config = dict(
    n_head=4,
    n_kv_head=4,
    d_mlp=1536,
    activation='tanh_gelu',
    init='normal',
    init_std_up=0.0246,
    init_std_down=0.00224,
    lr=0.000792,
    weight_decay=0.25,
    lr_head=0.0054,
    warmup_steps=422,
    decay_fraction=0.819,
    decay_shape='linear',
    dataset='wikipedia_en',
)
Each number is 500 + 50 x the weight over the matrix's rms, rounded and kept within 0 to 999. Layers, rows and columns count from 0. Numbers have three digits each.

# layer 3 MLP up, 1536x384, rms 0.0313, rows 372-478, columns 128-191
446507540538581564566534401427427444538486517495469480548496516551586529472518473564513463487436594439494514600531404479431462444468472492494571490506484452569497488465440502440463448562442393
540525481558607541544408421476424453557518478463509523536519505516560553424540441553501490445523514442505524530510453441455444438512497565446572525469415489527455516438445514433460516563521474
552555476579553545506534475514439404584547472439486543513522526556532581482626437617485517516427613478499533607405380460454515449549409505554615522453439462520570473529513464465463539548477501
494556537509548615589472484461414463596538421455445485504516419602637544468583452484456467489412612397489506553536532582510427497506447462474524562505452441521501467486417556475487537501473500
501563447545527585567493485499446446514507484472473555519527456558596551492551422579476529487425572427478546584455484492503447453539441494431611540497465444491517459515426553392451517526459477
473587480572531602519478463470446486555468498430500564563533528589570567486562422519471507480420626411524596507504457467451487470600431518515534556444491477610556471476503517413412579450422475
493620492592519514532458488445453428452507550429495533588524517598553546422509498616497541532440542508502542601545445505400478477596492516481574560451433483547489526448432528391368464466410479
501517422489492478507465517497505472472529432388474541479551387510545502440521470586555494529386498449498458496506518446535568455513497440560558503399427524535548510524452521381452413485415458
500539503525582577481518401475334429571483481520451547585551569569639538434499494529525530478511602421458572595512411504401524456516529506483542532556388435556446514516513462467468549488464477
508557492479523505412532485457453451473512458490438518477531421510581520478461401534606554496540481490491475503504458618524437502520483446447521499523537578529516448470448497497492515407543392
520537434531563516492490438460416448572559540492419610625508522567560572533505438497556493527497578416438514667528362524478552468542471480530502432506517488517541451494350588461446473471527477
526622520508590560542522531534420460417477510557472493464490512532432549350474537502553593598564520485469484595496424612535508425544411488448526531534539510439524467606481488461477507460565562
506544452539547554562480408416441501467526447459443531505503483533586547476628409573488512474437584446535555560531531454490472411504374523476574591442396435530549476502445508391452468495452529
584501532598486502509494486398462390498568522485472464527526503588511529475563462534456595489450558499504495652596460544396469442581441537468565590484476519576505457475470533407438465552417501
540547426573531542526478480479459458535529498473395508561525469585534542483550417626502512426406599492478522518530462557451436460563457524478586527480478439555552510415445502373424500583496513
519533543516569522553435467441465408548558493476456541592504479542584516514525437534496546524469560435500464569485437462495526477551433479468593484473467463555471492486450523412449437473484506
487506474546479486456477498489525475469573508478492466507547425508493508514522401546488488508501503441471580506513568390486431489555585385459507595478455532579523509451508565476488512457356437
485578462494500520519460478470470490572676463440463618457517448560480551483575444481443455407484493520472559517495519484530419463591462474424493491475547530533488543459453617438476489489489509
486529445548546560518505493481418439490510529426424498523515460603520542481481497512517541520388539462482480564486501512407477459592486521532575524498444466543513521469466531396399405472484381
522517511575610549537473428373454407589479456445447584583546476562622557446585453565490486426468564415510523562543387487451442478509491531483579510469447476528498424446462512426418457527473498
503537447566558550546531476464440395574529513445480553543535475566545574472555394580458496492443589475524519604540443505458468445523465475522580558456452432519521466463414513427450463520471485
511561450547565570469527411456423446563582550465500485584516586520521522548522467531494566508451531425496508578564435512538450402528516512487567527471457429468473438479477500422470534518460444
507481496541465497493476503459489514596535514490463457530571453495490508522487489433402432446477558488558443521514461574398521524514457524517506535487539503530486493540484573548512528480472520
582582455600566502563479496477448500479519439439427504566494417570544548473554413589462503463412571478566467531533479599474387448572448485495604570426474445531594456453448548408424521567438539
522506480504494469512474507501522510509491476495495510468523516521531479546489492500503532480502507489509516511509508510490476497510504489510522503516532507476496476503481508499505518501516471
387474512480550495366493524526490570515515551524536474478504470495529502452567469488474439431580492517426599464520379588538460516449488325496526536527502369567379515490415499465482617527523519
510542436592604598562520477435500448474463496486477540550462504558573525480523418529517527534485589508465547599515506542492449468519408459516541550475526463523521477518393582445432448544450498
582500439544579562496480400411414441485494429460422556581456506566660564477566486517555546441470618430503478567535430487492506457513493518439586609515452455551504488503426526439474457574446516
510593495485594506517500470450460448546475503407531547505532488617581555473556442481512553549463573460539514568493427527488447474526467458515572479476471394519541520475522482442401480488422467
473533428491559541543487471534407430474540487466453471453519543530561538483529519576504454530427590448505571548541451482426543446521382558520587588494489483521571505547488496408483451460434491
502599405598580515528473499441462461581567495433498589499509581583544538500560462636412444428425565523539540611609404501474410489562463568513568512457495424476562457479489517444390500553484465
506532405527535546486560494440470500514630492453437538503546421530571549505531424551433417453413578478487529546488458470496467430501408537499563506454395464504556486467441560417455469499466465
506536473519521505500483471535463509460563535483512550520431505534501519436405399471375499515484498492509551483549407467482480495499560477454530475488465454462494521455525614455504519568606401
503576446544591565538468424485453452566524519451430524535489472565533551444541467621489563502432555407458531584544375474416466453542482537408603575441364416566596437488487528410443516469477438
544565476545608473556523465491416454559569456468521569557526537550567572393512483531515524429442552486502515545515490625505413434551406534477606509480383443532534470418447590409465537526454516
531522493547566545504473471538467488520542512450483586580481452534579522492506448531476504500442561440441491544500482445445452439528497545431599538476468461564516527509406535384456514514443438
502537506572578529571518475473413428544560522463482552524506529599513547443580440587514532539485586418487497557556416534450450535545427448494632538491439482535520523459434475384449483573444475
534525506495483489407482476460499421443539553465478474524597457500494536489477509536539520545414550486543435550503359416460577480516563453484548496465513520564482512513481508488472452460478519
558524421425517501646455427526437460496548560486485497465472418566605572510500460463511519484492469505507393623475528511560539562607497490481561512499522565443556509559423524528528552523583492
556523468561597530545476444471435405540533427440498530593515537579556559477593423582444541457451570430495557626517451523473485408526462484498565505461468421526534521441475542429457490550447494
481623475532600555501428461442432451531482498427416537531519516630572580537522441574531478490423572419576467526491445523482504489561580520528555524460468436516515526524452532456397480470489430
509561503543597562474486497538467490505510532470461543529499497548510559455514489545456490569403576395497557531554469506480445474525428530517604521481466429507583458522458548423457480471458429
537554406593567547530424446464429469570516527440487544634545507580555574443517452570507538448399588449481497628490448517436472399573535502467597452440519501534529451492448548411462494513475484
511581503548555532506460437483464427523549506438493586514566505617528559513538434530406545494461523411482506596493429443482439489547525456438576488446452423512493455444416538407429524458449473
489623498577512472534500467444463418484488516455518514555546517603565592470562488523573526510427584492490434607504488519449512451583477524503557516477462429499525476558440511433387497461445506
524592464535548516508534477444441403541615458457513569570512490570566541498563419562476500487463581483480535591557496472456470451526431517465540532437481440568544442514458589437449537477450518
559544434531630557508512476452441491550482476440449595539478520572583608438554438551551453461441517473544596620489470474500452464550501531517527518480461499541507503483488597418451529514493492
486531446548553569516522490407470427521477555438506510551554496563537524418528408563555525490462507445535486554581507445436442500581514453511559494473443467526547407489508508411417427516451471
459549358507626546507528426417518526588429485478517539525413544549612527506621530495549457499516479490558581493492483475548489431462522453479498591496491378490512472491457539516488479500515497
495516393496521542497495486451488469483489513388465559526558515538511549542560423577560511462394480463505463527497413447520435420496508478443573476407533493505543458528493555419460425431504532
534543484550566525470553430441421462551520456446441539570477442559592540498526520514521444487437567471541547534533503463503425451539507520464562536434428393567565478454468586488424436486477511
457616548553516514492460501498533485481543514394463489642542482555508502401542485569518553543471562528502449583579443510441503424619575516434551515442469532513421436530475453469385519494475487
547570479604581546530467480468445464502578478446453488604496547607554558491532485503511512491424649433438556615557384537421453485553412549485579495485490462548541428466498483409406563516380482
469515518571570548558450423379468484588476463462513567516507468560552532437478403547458515436473576475568529583540466531474451431499456584463595536466447504500504495464475479416452506506465464
496541477540555528573480502466440459523567498516458514530555488564592519504525385626465479498420583453485527558520394432432464424527460477483615588530450467572544472469459514422453517539486476
555505420463478529457473532517482517445479533466508489537540498506486522507512534510500470454432476498532456457474551522482457479505565426448531457448437491475506519474499574428486432407475432
456578527424526483644488419487412521492516522483467460555495518614570551558578355471509510453439440496493477487491550553554460541475440579628502535496424528494492469461434590479526423485552460
473487437492458503514497444456433559533434477473475518509491500508537519503498548533432504447430515493482458515481520484466542442484497528497580562444429459541498502457452563493511452529514533
451520465527457536558519442395512485537561526478471477507559515512534513489478476547573433525507571505453515512512434462466559521513460496556545495514517511557573490488452470497455441575501454
448535497502516556572482462419453452474603521456535508557523452533516553493528464601446493537515512431504482548549459533482491419538470491483597544460452465644483478534377544405444535525469493
567541455536585574543516482459441484581500479434500567581501469584570538528499428496504521442336630411421508540549417559484368480542478444508564499474442481542537478481462540420430479480485490
480524426532529518462445462412489493562499468470388476541494476521533509466575485566460478528407578510438537571515478475468448453499444466535573558451459400569485478537430541419476448445462581
495549461496602548516413396429444426562527455449457494583390524559553549430546462528475509481487547458527482565462440538462500473517455529487563590474418423484555508481405529458446558502447428
490562511619513557531496488466445488472497527464468557529526471572566546433571454592543513451424580469492544502531468412397510472586453439539596570453442476495548459428451514423424529539453451
497500435550496511431508506509474528554527594537508472529458389495561519551444490508491436403500518490443598520501463489457417595558468520519539542524480536481606533416512454476512485465484420
567557443580575490514423426491448456599577460489451587565499516531555540509581465596472454416487557419504554598516422505490497467537518491443553544479405509513493461391435539450460536528457510
578538476554588536542486411453466466569551502446450579561528534511533528451574449539521581531458520445484514555469460494477476434515456487517505525451461430557542500483442522408450489490496438
529493470439602473477467521484495551609659437483476562487497543529531551514513454466427387383498506492536649422484477550523436507491395482460500444469380472423542473546417520467518468514501501
496536498448496500466527525603470469466473555525516506529505402503492503465601478454494541524513557537566468528509449542525465527474475381438592535532491391490504537539521587495522531510544548
493479452460488436511441552561486496464473514515456609563487536526498506504527472515496525583473556501437505457502459473417523408499528538418550503459452489490495532558490481417491502439409455
535551446510571614526530409480442482602488554438481593503530513561553552465554503560470553467421548455492562539559485500464492498590509515478556562490425399546592478452375527420435546579507467
488488543454502527619472489555462485452499464481488436417571472509511515425608443503503427522549492482498451485517503570481444474525397527550583507495361573513458507559497417473504420573508566
542496492559492487439492518511477545536467479490459540557540536507554492498511592446571388557449606511507539538503466523414504432502494496552490489483479519462505510432583420484481594517403601
487523540505554555584513467524450421548471512472481440578571476564558519460496493589520468497444554463417540549535453520443444472606504470470569494480464509539536448510474537441465493457502472
464552434585552522535482463472473478508479516424431477580506537559548534494496431542469521460407566435521458588595540542434459469531486494502600499424464413473553480465436523387422448455462509
483566391486497544536488486502412501530426527517483472583535501585577536504495538497501541556478517534545475490516506476556517546527463543569536481487556564550529457438539456455470528483479498
541520492502562493603542452463471448564480517442481550494490449532504550452557416540453457442467543466489535523478463502436485432534511541510559517470474458562526450483422589439483536519493482
532530441503597529504493444462468426544535480460524544505532494529533545475608488535493490426454538500575513577533423518410467433530471563502593478440439394536550503474445548435439426462400467
485595504540481577519509490488454475501537472482445517566503485572496526461544409545443553507484559456482590552518427533391473465554416462410610561500490455559511503454512517438433553494471484
526546409588556483624515478422413410467513479486493553534513455590536538464586451535458496471397523497456480598551517484411435530581462507526582582555495449484570471539440515384380436522495436
479517484533523485520545474437465482593513490443515515559520448515536513506545423566491527538469554465487493525512447446463491461486492525477575540447473460557496532468450540444481537522491499
563546484599580554465482444536437387601504528469421527540540547580566572440526450547545488456412539423545547541515409495402477473517495538488601494462491439550512482503465507417415490464428527
555563484498548563531511471446470466515563491436508514581530459621553593478578437603492488471438551463477558571549501535457455416558422506503558567467486457528561432495405514409401470542465462
450559461551578527454530441472490463510519620470524465539481463525491534531495511490490566497549507482574576503506480546532473421494552457554486519473498471524498525483500477499486501528499443
474531438496525559464539467386510459545495495451509526481452544531520546521565501449553499476541439544581555474529468599569376472460519446519533482518524415497535534489484598530438450429536441
555550524586550529523483454467467465546535459457411526561474444593571520485585451537483476482376609468498526577513456531503419473580435484485568596459483447553511491503448594418435485555440508
531597453530562519524513377514390459513460489445474539552502508584619616492549485538458497539464565415519491546501476504450497436533491513522564528472406410551527492451390588448430509480535516
527539407514538511556459504440467435599553482449486540563546445529526521444603408559515469437485552440513486571520466509484430502524481467531563549478442393529524506456482531407459484530488517
494545471498542558516539482492472461541531503452523556565524417574545538535655458560494484438404553456589544572510525499496483437510482484577550523436491356575599479436477557452428466509486527
489571531582516590535523441477451474578514474442507562587524503614570565479585461521509460521471631500547492590488420485440490403509498505491608542446426413554511517466470517442433499521466465
503547445587522478537486550488505476492513546432453535573543488541543543455544426517495484446422590456478530546515471535448441467532491510517579509427460457520482486412466552368440489477489441
520531484499527466480509608510505486507501494464490473506454476495507505467506489483508515537526526517527487496519498520512496480465493500524475519491489460478481480552524505519482508492525535
514523510515502525521386464466413470543569608462455482583583482505573514539519448509450503492388574453491538565475510496485531435516474491488534535456503480456484470461446516358452449491432385
531534521585521521510446462451467489480504458438470514586546516562550563438560443561504504525449488449543481523582476590509380502561470542450606550447460473496522453513429514446459476519424466
535549498554518516527459492429483465557503483450558545555483442537528519445545401526500506536474540482423485528459473439450449458539502494528563599446425416557484504474438574410449553515498509
462514631473531492524490502454484472532482540537506517489423433518511499406630471517496499471525567515476483475525505519548465568495542440474447508570563397526456490510585458468474619533459533
509541498508542528528393493461461500476515471468465515540538482504546511494579448533503466474451545468534532527495472532455459451528460551540565532453467462557508458517424575414444469533479488
528553460522591562546467453493421443534497517463491487521527542572555547503528486528480576559450540436500562563457433566515498427546460571542612517467388417591529530507431520420447475440451452
547523427527572497532462485457495471542552469410466556564554513563518561552552428578469596376465494414551536528534472451490515488539453540471579543480507424560489461483447532414428539584487450
535512473526594593510533474421463486535438496498521529530509508531656524432475525515541555520467531447564588604506462518510392419537432538537597475473410509533478449387423527449438446462499500
572547442564548561516527476359393460529531453450441559525425493586570572493542457509495459499427580483489481638517483547480525442559488472496583520471475461507605458512474551412414441534452463
548511481537540553504513444458440457547496501494449517514555515567550545467590461574459475463437525477479543590473450501484476489523451531521581504474473372491591504428538561386464441503417471
500558439524538515555460468479449475594527510460481542561475502570563565514512472545496468430443571418566546517530450482467482484538430504477571562441476399564499470465450518411428525540442513
484530456582642561481506471482484481533540497461545481641512454550544526493488448539549510458353539524445499586536430549394480499606502445450579497525474500499572422510512534404431374529497494
504556498507542537542462451425431481596564461463435540536554469549526532531648479571480454454454535493581515562491466489465547460515469485454596492472489445500504488468467582392445495538504485
493550457548531524496475503443465483516580497496485507543531499581545553557503431567512516453420584456486524506557503611413434479554401553525559574485475511530509529464478499424449490510448440
539531477532480472521488489531531433570551614459501446539474392504480508526569503538523454400457464531467531444521528652452407577481553457481506492465445414476538501465525465499483591545508507
# layer 3 MLP down (transposed), 1536x384, rms 0.021, rows 372-478, columns 128-191
522508535655556494539553510540463445596563417441430567493424478565584548469548456530528522477486484444496478552560554497483411480527439511471466521517494482564503409414465584416453433546405504
485485450514488530509548487523434471570511428501479534484490454503533505472515452503502522476479588440519485551512514491453440490471466545484511553509531458512495478433449578437536528534497532
394478460503502551591561543554449425563526587481534503503531430451505491460487356572531463596485532441513568623493395538487431508465492447472520525465448558538614468496509493399551521455452438
449465583496509540554452575534427564498532505522438433549430427481569499338530474464489377547486577504475546462503542596433437467497463465438531495509420518523400504388490563472501458507432598
486479589514481546472510521547450525476491502485508612546500547481491472419583436526562560511471569469473501537529477488536466532451451480485591603464442466573588480426478561439513502509444499
457476483386552555544540497542464519483485487514488537482459461508574502410481483528537455446432563379512510525505456497453488496516473472502479597518405528546557498424540484393565540512476502
500455542542517513503519474498529552494483489519522473522494507531453520518461535496527477495462493540470480510505556551483512558480492496494456528558458497449472545450484502490542520495502480
436555523504465498549489483433500495468561581508542418520519513572494442541462451475513420444569519523478499416522543483525474468567534524412577485497681461459496493557515428543480439535503421
440507541537541492536563458540447496567551446414491578487540504538549569435488359457489482505513527480496490521525433475515444568473417559445432588511471489553496456421479582445531522479463534
554485462524495555520473509559515471480541499422485512508491475479482526502527569483441568512593463565537479579483492531453521444538496452610529495491470552536491508434577438539528437493558440
622465520518488490499520443436447503564540463530430503540458523552593456388540423473402533429482553432440395623608583504408473520498519580464580482641525505556440486474507482480518523585503525
500478456387438398501524570505533438494557446474531519521606531502479520403474518508655522490509563562383529479497537634485520510572471431379560523432459510494492412554599418419493606433463484
486510581565468463517520485517540456398466563473529492512607458543476518433596459555520485522484501491457572437489442471497400391482651461475497445458485470495564509496595502490424514505472461
505605486472577472526454536500539512494382573491563393435462517570527543443485454551546441551568472598431513537453435613605551647501588517579450438471523523373525493495435426647473514485532461
499543442420549515478371516438544440489504488445542442458537505503573522403512459551495556551428520574534540479421400517479492495521459407547415548425535505440552567450493505374488445547513539
565483507635458498460523465556508500534440520441424567519418442503452496504622479464388450421506529521378381549518554476403437476579530476401527582502514397553555473509476534426463564499463558
552528470473527522532441434540489528516553527468488524432475543501499503582457444591504492397449442456538429479486548389460497481529464481463506570483492534514490519534493506524519468491445497
505582517542546497596543372544455469571517526486484490480451499444506519471431475431456468433587490504525575580472501516519437486598515474452554464492491615600507499448511461520573502478507460
467568442417513538508426502478508488558472554519599395415497491514550565503434457457466465573487454604443498433483456564435479534517543462542460531530503576486498471467488473498511437434522472
471519473480527500499478494425484448654417387535466532478510514500500511503543447445506476485497522478581552507518515523470491556479628514526485526520508495484464488421411582516549514491515576
489467517503515511535494510514520517510509567502507475500495487526478473466475480520515489505492539505463516506491474499490528510495470499507495497490478513480494507490515480473531493492465502
443428455577508539537509554411420491504542501479454426508464474517538463480564439528492552467551513468478433541505442423462463452456463546489608646506540502492510481449555529466517450479414543
442473424443541489490565486569477536473460547544520508493487512506530472482475535477561537580497428479493482485476467484536549443432559467493581476509432534536535487483495400505587459459488514
475564516513497552485423488470491450542545520477527378452555494554553506536494485489530523525493494590563455510486460551488437503483449474454463582519434463546554490502484558515508516496514590
493515494485511488490499502511489495505504515479500511504489508501495496485523493498500488494511498496499489487508498479510509488506489524494506505487469490520489505509517494507495495488483520
690566452454448553546532504557436577530536488527479537521609454499511494623448552510464380441517546516528480593473484590508518569581262402603522493485441472495539502590346502490496526569421549
534512452573466531563467453561485502478467522441472542383486462526567515367590435566543406531476547492439531592501430521515472499502423566459442563497488554648536481510396623494512447495461561
583477551416521526611508387572509507488558439441502460436536470474458491411509493497535435536562549470574432579467496379515451440470485491504535455400507502555511568466450606462533468588520521
451494553559519586496515455546402430505568495437517498528452541531547515494487518510494441517412589471483483592509444504400428469518465467545540562447384469599521496469413499365493436474479467
448451593545516606509485495612505451528472549491453524564552517481518456392493504417495384538475436485545498506480475499403498486521515467528469529473421540588563507459565564382552516427470498
501504543538537552579514468614463426581547572417564572449530544525570507473544529566505425509465573501528503581464449473462478509511512535466408548436435463450428511458492467405506505422495490
579459535467417571507544483547493529586476446544476540541415516543537513420484518499462523493466539482539522517502493490556433476518390476539436478488466511558491448518514524464564601410501551
482486440464533529504514470549416521537518466534487482498472449473479456454581537459408414539505556492576532413531493514474494491498572545385502529464616511579468489444563518474478581474566526
541464528500523536464512521517435481591466522500516504493484544534536500516439421507531512460509486459552520549532450497486469521508452560492515587495494453613523504456508506465514472400519496
449551564552588509440519539504457454562542613412591566547551622551478539387524491527515541486416517525476427493512378362375507497525455540506370610512444501551555447412506662425548610580417282
492440517530521527517537574490479492480484476491481531506442467500520490416520414575508534500450486426465494474506399468424465536477422584533557612454445459604475512455495557449529509511465472
502462659601494599623490545485451438453484468527497449494505498472535482449482546546439509537514574565456481575470489550441447538448365444432517502475481569543569523525517561454559435402470520
466490501508515566511488563580555489487491481476489398396506460529546507455520441510446592546442476483503487562492499429421557509435561448606530511456548423467494506557626447544493481576518597
490457456552501561478519432534552518521487483376485490576528541523442592508612550491481577445548459484567483524540512525426587544551645607527525481470516454461434493500478549446513520460439484
458504517497496523544479523465478519492469444512488472482497498504477461515558499509528529540507496480457486532520534475503509448508496513604448478462525523512507527482549465451498463569614489
508503479416513488505501482439403528456470493563517440402499592493512496396527495497495586536457495501475505498452505494490513536502502507534474600553430567538410504466543559503605505515533519
569459433458595606511477480540432558519505473533445492504433515520536448386467424523461468552504557423421464508527424531473514458453427504500514610507415495580494513455481540396560469542476548
523544490482583498460500492500471517622521575565564436521577450516561525522507472470479506516473556519464467500461348478531456449509460523542397518539504480502481483530508500512495501578646499
598503506496639497553518455540453515554486459466520533503480517536452515480553509451546453556435544457467490587458441460383447448461370474498570550479472488531425474485520459516508528456514511
503491539467488498463489523423492546484501460534564492524467485501536532457511495500491425467465514541520480559466538513549473514570454490514445549468436528537472515518478566504572477514512572
520492474474559548523525505530484443522519519456557531481476479487530510396567424561550505474479505472559478611483436520492507547520451398454573498420434481512554510515496558480506491505497513
493506463552492469474467488522477502511495543462515526561460502489535500466601431568532485511483496542466537557472407510488474531487534520421552546419469575510523558467546541463532570460493400
751490843678510469398484544685506490563586240524432224636639568520342509565476595446429419500429676554391338644443435426664355666533412580362370387549557465502556473492479476446511399415575507
486541475480571486462484545569491532455525430497496493494519469525410526525617550597488475525505543513484547501499467429512478499494553478558544535484431470441466459436493476523526513488579451
491514463531505518507443471472472442464498502512527437516565479470533490456463534510406440447526526490505510526494515546531453478535539466476508487481451482518445533455440585453491497526520539
514496509469523490518484575497512476531551494449532518457395442548523499472547457510432518573403478557475596506456426493545468463503472392526497511489442487583550500538572512423501490507571496
426432541493515434427440510505540422512425503558634557578508556439603459448600510493513450554556488524476432552387549429501450407448477547383497606566403565468406532547471518583594542481445520
483515491433559546549462472433494403560507474460511573377429573481557538385427510488505471484464479403587619549485491402571512465515487466528466508457566608477480548494595580375562483556571516
422529578544529485534443462542507502579542533471545527554504530492462522407533451530442535494492587482441539586433487420432559395461476526471485606441557529546546496414499589474538504476523457
536518630483492481517497530530492494505462429506504450494479537543551534414445509380442500546419500525507562554495525533517489585551506501548490442498514510542446459439534541464505486474526558
499502498478516475492507447550479504442480512492464526471473512541485490470530460496461500500443478484546491477514515459518470479468568450388522490506462451491433516511502539521473423516522537
650471483487490475519490518558406618548430519492461414556507418459476485514532457473512583520412486457449492459506468583483506550485418565434532555420523493542459545444517458413547542505505489
510552548447465462459477511500551472449522483447494544557488554597449472487522498484494475443459486506469479420467495529617460492482509475459469546464602505449500500512548512494524531509493468
509509456489555506416478461594509478515503465512496459548523423531467507433514560470390552519558461488538530427527551573497438522520576477494480508456500468505522468480490519449534521533493563
572463447483572574517489451474468390568539584505465577525478480495537474443520517514452473430495478505515570493477418437509569436524442578520569500482486547598491554422461498388555495542565481
500493522446496498454429585615475446600559552448576525475558501460499498454446427525496469525502518515489498503414464494494477521485352420447420530464503564523498543409590521538623552490500487
462508565555477544508553488515449491504478508533459510487510470519525487436588422556509502548482536462493558540533439503475462529506467498483523548511404448527470487499473545478538537488449578
419545494524498550416478490498455429543498513494510633552535523547483514478548490557481455518515488497512539540485457494530456437500528431351493622451402451623444477378457536461511501497438471
485520642458505492509513578570556523509451515514555501386536554511484496435572489553484436614528591525553513524446511551480376517463446433492559585501418522532521483421585539440525530509533619
544531561415435510395502458492488451547402465508510493544477494471497528572526461541521479510531531488485497436512469403583519458461488545486463479489506391472541517436545543522444428466471488
466526529465563539523512434582474514553559524486479546575520523519578550444456496593572458523447536485492506540511453483402486457554386510546529523436495606535555473478431470403519494452453454
544459498509530478541499433501490500545506506448514568481471480491482457484592419551508519543494556491442598560445448480501436471423491468510588613470460485585477501430494502412506642514506464
569505441546448448496528532506500596578385468526488536487438365493511473299562483496481454363494469432543524458530474696561443545474444423496579484507476455547469520410297543434513507501460492
534558552417546493445487559568433538519693533542540479495583474512549478660377533596472380595556529500541560648500373488638469512516331487575464572522498548554487463566460402463563356530539504
530505513519450465455491381526515495425466398466516503480524558436544478508530607548519528649535483508471509465512523460494500536539644393400456399513487570437440490544490481479482609457514464
472507450501538543495535519608464503555582583485508462601506438506551465399493551562541408465509460505499562503487398402516526446518506482492381578465411536588554524400477551444497442477340475
438447465610601491663436531450426364530490571446444486553472474461530445466467444564559549522571600541429527439461534448515527529533504628271558476478522585535588601536512400459455445454503500
416476462461495496488476471496464395468500523445471481535480512496487512489479480519557551505498442463463542454520464404543535517548594494356403486529566547398420554531429494457468501552545420
373440576440476496494512406537503565584383462515461454563526444509611452460517489524408509510491585499540578544465494470463388487473467505573480681536441431584489511445496516522531505607540621
513482491490565469532513522457490502526508485475555435487481533512512508478425479416506433486479516543409523515466468518506420467519492550457432534535493476514537500466479543495602418391535527
432526386408503485497498496571424509493483495545526553472419507503524475551464610605475519569462511451436511421464545452518622479490559429556412546451511454552504519500560489455501639549520427
444471518534540528526471490491448468523531543494481515532465440468539457459578405526529501543482554464470540500425468483430510462419535511518547564461453462579534532436529531416539537495471494
461499486574456522470493520470477462509567546460514564494505401564515512438460475516515513544462496480524509507486466536535541415474515494555429552478462455628449482513563556555503500471501533
459497511511505539522523492479506458532362438406474568509367496522454502449553390435505501482482494545455491554502557538420407477487513484453569553470430443573535510446468573468497540584460579
453682548473466474429347493525535455557419461500592508454542423647506610419476562423498438595472454626460492468504435561510498609641573535461513569545556612510425360551568413524467483499461595
473480500546474527530508435483428477564560491472514556509486461463566495460555400568486426517483549447479510510439425499485467461495482514476551563446440488536464496451431532443538551515485502
516443499488460536509439552504523457545520513466529463518514442515452498504497447444479494536481550506460544518496557505429521482490388481510492511440478494592444505492502515508504517500525528
452487581461561485530453543529502481529492458458520464483465543548525511414532489514479391490464479528478513475497525493494440506511483478461374613511474518484501501389417506450502550462447630
480529511489525483519516432548509503506524497507489473468464551539560519512462517467453520500495435514527569523413592503553470460517550477611452421460553582457468489564475500499549474527397529
472538487533463503392547473497589468515538523501453541477534500522481490500502507511531579525469497533534430500479516489542487473546536501524437465457477511440420532532557487540464534522524518
523526545520552605551536467617379479494487552528488497448530500508466546428459582504433494582438521407459502503489427557499509525520423551473476557548451519577566520538472484422573479523456527
518421489500558538510466499512465497475471513456456487506534529477521477529545485508514487450454507477496507548537507472456450504507523550474481488518415518546483544453493512473584457483521538
469466481529510519574555438517436478539542533510469536498470457479565446451590405552496482543531553449490515570500432515489447464434484502499522561502371410590493501467481518445524550517496476
469483591460534548560431511524473394569578581550571492544558522450576428466521476548501426600498525505500533553419492479546403474434411489522482565482422497506444545529498514457583511452517507
446523473517520538544508522504472532504500501427546494529574540514612539490438457486522449428417615501437512484509502541420473417550459454456532532508447525562439497450422503428468503536514451
465413490547477546540545463562427511503525513511512493496527437455526467420567423499550503557495575424498434517463420427478411500448417494536439528439531475569447540423513506401573535491517460
491494514504480510512497487490501512505504507502504493502513512503494501520501519514494489487485476498505514501487501493506510512537507508478529475503514523506506508468478512481509502494503482
491471526445468565498484471480472483519547472505448526472480503503569481474480411452433439510416541441513571531491505508468415502463460524479469556520582498601510503507442549430553525475533519
559491618534456578462495482507454406535527480495513567566591565449479505483494503535444399478545617519484434506454583504399497496489469500533408599476538520527519505434411516584510455644524494
489491478579519511524561474507436497522537535468455543527504501497544472497550403560503505540484570438456516530504431485451439434500507484500573571477407489572501477445456538469509535507472498
588532351450539502506489459543459450524595497543526511578563637535515464563376598459506416552536441471542526560508569399507455447558371617488512451482471642509492475471411475510565452461441426
487458539535492541502545488462443538579475500474495478491495436499540485455619423471477452503495510440518580483490474496434493443477531549449549580431397450602519540472555550396512504465457474
436483518531494574491522435489418438574588473478457554548438536520528533443546461493553487468425527446520468564520445486501490425456487502460497562509460421563547513364500560403573413488448581
523440421464496599557500517561419524560572558512512546522542612493544477488544373581451524539483559405457452560475445476497534451440427567511573547454367559510483517433432460380571511516502446
529473484532559471523545419480507539520411403473505520546571473517494522585503476578581432484501535542528519528510553459570530429468539457512496591499575421595537464481478576463540505502509557
468529590524602498505431475527481425564527476465542565463584498501509549543469529469526435461468493517383457385496471504528558546546507536399491533479531517527525450433553444513462488511483600
444559541506495488443471471536474596494467453509495470511514492579575561511492450454481468467539507497468479452504459503505480479509516460504394506545508576518483431474492483478480404512529418
474509577423426461557438484583517585628481543525569524453463515540555496400490558480555449543479528516520509518446480471551468514480444467457434534495464543485466515491448518465539473518517502
386616516402560411486383550548543449568507504460582403502582533635572608547490526479453431485361540526548575492483487402497474533596496504568466559448513568484541427476465521643520508579638566
493487479394504567549518512475473545494543471447531508587510476547542542525492506531505501570485564456417503523463515469417413494494376515479492558462439418517508478566490468451525441498436502
457485446478466590496506506480471518489500425464501436478492535513607511485515455462481395531396583394514509537452602485520488459445430414584554603502372539515463517452512478496565429483477436
573525519404475524436538496517450485560531435488498496519522476477530502517536539444502443469501450491440518498564597560538495473540482504480507468487516470495518529480521502563484511522530491